python train.py --vocab_size=1024 --extras=["capped logits"] --lr_mult_o=1.5
Each number is 500 + 25 x the weight over the matrix's rms, rounded and kept within 0 to 999. Layers, rows and columns count from 0. Numbers have three digits each.

# layer 5 MLP down (transposed), 704x256, rms 0.115, rows 387-403, columns 128-255
553494470483466502456503578515503515479535526483509532466506493485494497500531498497465492503496537493468455434515515515496480519509525485514492473550514486513512479468471478492465519520483515478493492494508498495457492446448467520493502529465471492507506502498516495531531510519492512511494507485482481506470510506543522471484555505495518477472509473532446502487500515460486498526518
544489506526511510532499493490502514483518501483508464481503521518503487509478558504524472466552532533509464500527517489499473531519500464501510544506516512508510518476508496483528534484487494484499484506512511548502492490494478512492552535459538505492511510529542497506467519514521503519513497519495492533489492538493500501534484490512488550518432483484482449503489502496469522476521
487464510537524502496516456524542480519542531482512568501541483522501535501515517490509534510468463523526495501541441475515484494490485472527494553513500513534438562496532506526463478510489513455514486514455444471490511511532470504493520488521480503484490489503501479496508488493550463543518482426495480506553474499497466476499477493493480474481557521473520528491479498493510509514518
437546457494508501497493506532515528536482538511535478524461519441500445529520504495495460466493549520507491501520549514517484529488476483537483491487480533505490451499469513486469527478500542488484507560549516522493507495486454485478538491508497472510506518520495505485501483560498510476484517555494500495510515498465495556498497494493524482502472509526488474508502499531492531536492
486462457457478493529528492478474453511500490506466517501494533527536534532514495474496514523515499533532519505462437542495494470472486446523478491537512480498518504516517490449498491456473488479521497456513531452493546479530494518493496512495489503499517533517485485494502507483463456451512501516484480462508488516545558495546508508501496495506509514504493504472471491532515482506486
502524523481497479536523533537510484502513459508518514512462430537459466501531485535509505527526480521502499523548504526477515527493518529528462530465551467500480491516518523499464515452521500535521499489485507493491499508519509524540547531501505490480492545455487511482461510498486538501459550504484483563506516498473486497540536481466526508530474468514476484458498509529476516499544
472513498486492516511507512500482462516493504483503482454501484498494478458493517520508530481452512534458507463479540483508501478518507472525517549493477467514516486467521498479514518565511497468508495463483500527496508506486504521530496482513527476508477514477456451531495429515486478502494475457455545473498546497517498525470522497460460542486508538478547490492521482517468572521521
516538519525486492508467506509512454474537466533477493505506538536455523501527496563447491523511492488556513512465458530531514490511497478468516519503469513493544520474530521492486561527519495476457539498500489506473520502526499491442537515502511525540478486518488503479520510517522505481483511487491484498480514494519485538496503509512481472498513498537489520449508491504449506450483
489487482502507505513509527503508537495485515484539499498481533490533496493537495533482498513513501493527493523501476473494475493531526538502534469455475465436493474518523465481523508485466537494522448454514465503475546510494485500486495480500474518467480498545504507539450470467496492492532508500451481509516483488540509546492473527460513516447531488506509494514479512493522514488515
522425468495519534509508493472526499543522521505474496461496517442501507496486503553524440516470493510516532500502558523492507486522510501534518528488469492432503533478538533451542505496468510485541501480500523483500511506527482516550488472498480500505482460492486476487518502521512552517501478455466502533486475479434522496478486497523476501502529521523580460511495468493465451532478
517510537483437522502506473448503501509459464486515543510477511526502484551461498522527547515470492468524536469508525464481518501501511529528527513521472503515479512476511500474506538470480547495518533539509478459492528504556452453522474480493477505537492471513456494457527491469548510478502503493506479500507472502507501475482496523494498511503524489490528509529490487488489511498524
521506485476480524491487491502523502501533518528499501470543511532483517487538478512569500506463518511483483482517512507492475463511498472515472530512512495511469477485490516534473573527537487477500483519481459474513473529533567516516503529465501478487512559477505524498491507498532528506511476513519523507494430509549475467501459495493504530491473503480480508512491499513534461511480
523515512513547517509485553520483537482479476465507491504506487471555488484520522516464506476545497522511498503485459495533483520517481481502494531554496488480542462482458476505515519498491542521511552476505461525499521461483498475428512514467525494493527510514489452515540457468441489491518500522482511480497487507491526465485499512570456526520480492476512512505462487544468518473489
454488479493498469509502552486499560510520574474528563526563529449490537486517499556537495493485498535496483514508516535505492506527515482490500495464498463480503520515517504527551503503537484514490480455490501494517497514507531508489503503528485484466513516498522481450486480492473483525533517537516494457514515511500504502488508523509510502494525480435491492477458494477521502495515
490448467473458526550486484512462491483516484504535544499490514524511505533515522482476543469553498484509482501499513495526515472469511508496504465509499498525540480482541517530509494507479484517468467487548498488532512473500523505481489486507483547464498465497522490490534508533524502466500480496505481510513524472508518510482467495494496522531470507510532507542533454522519519524491
461518484466519488488498495512474519487484509542502487576536552479527500492508514443551526569490497510499475481517453508472529499532484509491513501501519519463477465530509471494481520524469503546508449508532481501506503460469533443532507523489496511457510465491475503480520476481519545491491490528461489502453497457477508524550507508536519520486509514454534475518493495525501467500503
494461518495455504498505493500475526480518522491479446487471509485495500502533473552549512449461492502484469441502494517521484495486468518537497486482529529525487516520550498434504519564485462516533519537497512515488441513488544508530526504468508519508482495529533518482492496500524499485513484494485515536492520506550481480510484461477533498502543533510493515556524497524456504486475
# layer 5 MLP gate, 704x256, rms 0.131, rows 388-404, columns 128-255
507494497512490498500489474481543466451489444534492534483520510521513482445472527484470486491490538526521515490492546502485496510495524512538522513502500496514530503525501523521502473479490490486507501506509517506502470494437594516511513503516530504487517505473507499480501534490523481474458542491537496495510543495519511461549494519525518502481521503482499479502494469494491462493513
499510454477494478452481479502553508494434535517490462508492455478514452542514523508496466499475519526528486502478482492569468512503549518505484511540472561524486504533504537506472501505471444474486499491465459516492471491488552485513502544482518449494478502497547493513470487533527490536479482492526537471507521497495488496515465532491478531534503471486452537475531531475486491496515
501460488476511481553479516481478473488533487471536474512527496504545487468483508506497495463458472501494442537465499462508542523504436490508511523488490510469497484550485499527480477497507500489542519491510493490509493482447493446538484517520468515518518485460516528483488482538508478543479485518497510516503523464472472489518520517492497514464551515507480474482521507462504505523519
503437514531457475541476479560480490515572516497504483542490485527482443538481510480500512538495544491536460553498572481481511502516468498542495498559474489514474480547511520549482503486503506518511517510517522465527514530530521503506504466485518512501517524497520528494472533504504492497455489478460508520474521495488497529535485489499554489469485494503457519468461498498537488558508
541457477514542477513466462518471479498491489507496534528561511505512486461485504494480519513482488514543482468529492525512528510517477532521489488499521503489512500472498475494502462510504514476459487505548504494488483526502495505479561528478537511460450494474514472531491491521514527503513491485494513454489501490495497479483522493521500516499494519519482529487489513495516537490530
432514508478485514471462511496502534475446494556501522495557506516557521478503492501509470488565505498469496500537493474516530490499511499448505490472476473523496520514516514493455527499478485516478463513474517515514518500483471479481499502467466479500510443448510486485529504524517473502466480445504475528488515427520518468519484486487512513508502537516503479473499495499478544522518
505520436506461541535492471468495513542493518485532520515495518525527493506517474509505454502520533490478504538512503540486506477489513541538505504485506545449424487494490469484478527519536526478467468494504525515495491438483478486484521496511511478557470499449493496518508515472479521500463522474520454505520491507482555519510466481524477514498526509488464510510516436496506561504474
493481488443498502514510495543521540518500472527469492460497531508480517530485532493483486469503487513526484532544472449505518493498523536537452505523499493495506544487469556520549512491504505542481475520515495509504490539488513502507474458475451508501504504526530511512542484533532515485499500530509501511519538528435513520476513545483561532500526486510498495475502515465547505532535
498497492512485501497463493472468455530498489501431519537496506509492490495461482519497474500491493493527516501489502479477493497485498477463553467501463461485478505500483522475509478513469504505520488532496540490504518480523527471525497484457484498539519491477481479486470535557493522512496497494515480511526445491526527470483501531502501537513484500512506497521531455451504468483490
460511502453478465465521534474527522468484508504506516520513489545477475518471548518531507481524499527500501554457459509523455536527502521503514499502455518498509493500490510475529489500520475494502506480515504464508477509523479484514517496523499513526482499496465511496475489504512513531500483524513523482532529487551506516537509505491486528509519496511488486514493463528508479513488
490495471513492482493490515488547515463472504466499499507531498508505548514509532497515528506492504497478525478492542472494513511512488508494462512523509520530543564490476482501523466514517484448544477492526521463451505505489465478514500455518491487508500480505496517468524507496560526489510453511516517498510504483486506494497480485533480497486453499519497451522504532549479518460488
490499565507471486515504438496521514520507542487470527519492456463528482525494509537490495480488515508528511534491513532522495531499546472487532475484482530504526502538495526504507466562463488496514440486450511504543445456511522482497497510520480505539531527460519547517453452520509493542535504474503515516482528483484461509527523514486501484529535480496464511491521497538510489512516
506499487508493494495500542503478496505448549509508515517522468505489493488503485525474507507530521507531527488504515460489515509503464485562472513476547484534490524484474505493512509482477523515523510491483497515519531451479521500490491481530518486526477515493515468498484509576476502512492487493533524508497521497487506528539516525472493512511504473535515545513491494511493518515500
484480488494511498498524488492503524503505514508461487501496544500462465474498499554505501526522474492490514511527478521486521541513458489518556522502532524475488503498508512448551489518514544520467470550522519485506502521489564518522474462463516483484537521490485490474499486488497534480502494510494478498435529533496543524487486538482512499515491512502514519493474475496483491524487
498517496476500516501505510529497516570466482493511488428511528460481532538500505477426494521514473507517520497506501475468483528498507529496464486543454483504542494480468538466542523485493522486487474529514506505528494504519502509475487506530478502485522515514486505492464505502496482519508532504493534528504524538506507519528488499488498513505548505517504484480467464525461497506425
449510495498483522519519437459493520478514496470495534519515462486499529499502484499507506501509472518480540528477526541482516513515563507496537472528490544525468497506501540506444455511524534544558472497481514524500505461488478456518501488518475498534518484459487525503484466489490499466495485500488536478519513499558490523486547478534498463523551489472485470521493554481502516532482
474503507517477466511546462527494488484448501528496511495517494470506484490471486523491490493500489487558494517532506497541541519502506532477513523466505452499507473483480496533502484508471474525504473502484514516517502523506464521547507518517500471543526539494523517522478480453485498510506486532506461496502519480490548495514512474493539476464484520500484478482477522504478532504492
# layer 5 MLP up, 704x256, rms 0.135, rows 388-404, columns 128-255
494520493519474461506525501541506519495536482450517483521493503478497489488483492446514512472504502511507539495509499513465476462525531529495478548471517516530530469482516519487484533447482497517499459515494524495498508532479520499487512525484491498522538479467484520493497542545511493492484487481511522544510548467513469526544480504549473479515488550500496534508527480506445527496471
494533502483483493475537512538498512502509497469515504497510496523514526483510523505494520491461501492462489524473512530472507533417501454482488558469453515487485476478499561493514480524547532481506459478421520467486519469520509504483518470526530478475513494474448508467521508458486510520485479474535515492451487456505487493501517450487494473481473523531499488505524481515439486490456
528525474523483492498491482474506549513533530472508516487501473534505526480445495447501521516544488519495458479499494495522511483532529513535476512469466499471502516482440481506466508482498513473504487509493465488509480513502516473502505447497470515471510496494432480556506523474479488517474540491443480472472491522505490547500527511475484545546476510470488504538460530512452468471564
517485491521508502451546484485518453510485442475528496504523473527506554485497448527510542469483490507494481486521494526497525536476508503493465503553486487462516484525516524451498487473531446491512550499518491499511484450499469488513471565492507509514507501544496466504500465532482499511464510486472464475514512489447498545503544448511509567505480529510529520499455459477506527462502
518481472501504513543493521507485511512485515463462501549494506485479508480513521502503523505509497488533511463506512508475472506537476508492497460488500477493473482533485514487487445481551484476526492518491460489491501538509514507485513531490517493526481477485504438520476531539561524507506523521470476536471497445467484535466508471512502523493447508519445489518534499503536543478539
482497500487505447527472475492497504457519486499497469542530498514468491498524540494501499481525517507527511478577486491481475477508498500478496482493487543540492521524471492547487493519537481514504494522480485491508536484534493516533455512499488493480489467485464490489529485536502486468512462513496474507511485512509493512501561516505523499518466486519463528498487527520481469494477
548475514487517508482477518497510470496493499531477458475494453452497526505431472508515471517514491537471504570513479457520501512498495477483505475447475461497468534494466535474495475490544524454496517502500475515477453500508536494455523473469487481531488513537471500495499521507490506514481519532491469545468483518523497538492532498567485518475484493513519454474494511448459543418543
520474522537542525479513507549505501486520494443504445457536531496542511489475502440502477495501530481470528515518490454486457477514504477474499508510506524499475507497548495486480512476493468507507537452467500501461511481464534504534524496450542517453491505479470467493478514484487511493518454481528513516468485481459533509534516500500488490493490485453492502515489486496500510484513
516492473508481490491508491473514519510538489516525505532523487472539519508529504491513499499491505471555478495520523514518562517442478510498488485542531524493532463496525550490522506560493495495502481478521490461499452522505467530516540483499495510485503493482501471530504544515505501473523518506529508515507502507481455509511486521493503493523472500513498413488482523500522524489505
489487506461486497517514528533514507493483486522502494475474499492481495538494479495513480508517507483472489476523514488508508468463539459484451472491544542520474483472468485514493530493491499472487510436486446500502485472502523476496496489433491562535505510509509499473472524484511536500517496502486514546484501468490546495517508499506482486492475484489506528525525506491499509502521
490545540501486495497510528536517454510515499536521457503510502485538491499490500508508501536481485502501469489449498493485454487494535530504491465520508489488485493432487490529517485494522477475494501474494481495477483510500489535510564502495474518516511536481457488471500511498507505489529448504515504504497490482535525551499499480572496499532495505509477491485480466507527504518460
524517496481504500513515500533514534546475538487516473503496471500489527470454491488502493480458462528462525494504461462486502521517486488453451548519484476503514503495505518504540523501471555488512518476487452453504504542480499528468497519475486475500478493498504509510555509503475520485503482536492488513487531523494440520514490459543469479501483502491478467513463505480480561508512
499504493514557516489500493491445475495529494511478512506503475499468580487518481487486478537494513516501536519486513516500550496490516508508505478498495499498452496464508530477497462468493551503528541505473477548454526510554505498532477483527482539527494516466461524478452487480505530486530506484487476469548533465516467497488478486497523469478495486525518520470502497482513516503482
511458515490513547474505499506495524533459545516469489501515497514519502499542516460489492502521482537489511456517502533526533548509491502530498495516524446499514520492515512559532462480510502484502497520485471477531501490470493535493523472503523542450487502484519468464504480543497466516498520470519486493472504517531517504503475502480520500465535512502525491517486503515507501525524
507475517481462521500476499519441502535501510473527493531484467466530527505506475485547486513469474537501492499473483510510529479473498490466492497490484530546547580491540512468480486533520499474513495545525486508507513502506508500491504486485504504494475505501515489505539489501495509500473506466465518516532534512529507548533491501459448481523493490467514495530491499489522527548455
476540491523482527484445489540494451512498511543527484492540541501448511501488487539512488495506500536490576514510473487518511526524549483521509497533501562499479539446502513494456495550521525519494483484497514517465532464511509478516525512510487524505440481483513495484513514474480490527507501494548493490472474446490459491544462495481474532492494525517479497502496541510481491506511
468529506495513492513520500508492476536503481475484463483486507541491469530491441464496488495513481459519516470514531485476496516507480505517490485501491522498523473474517490509493467450498503469514486482483521546477497467526477475551454504486527456507502524520490488545462460514476497509525533539510471484474508476533518521516566512472489522492528489496498530476538506522506520492497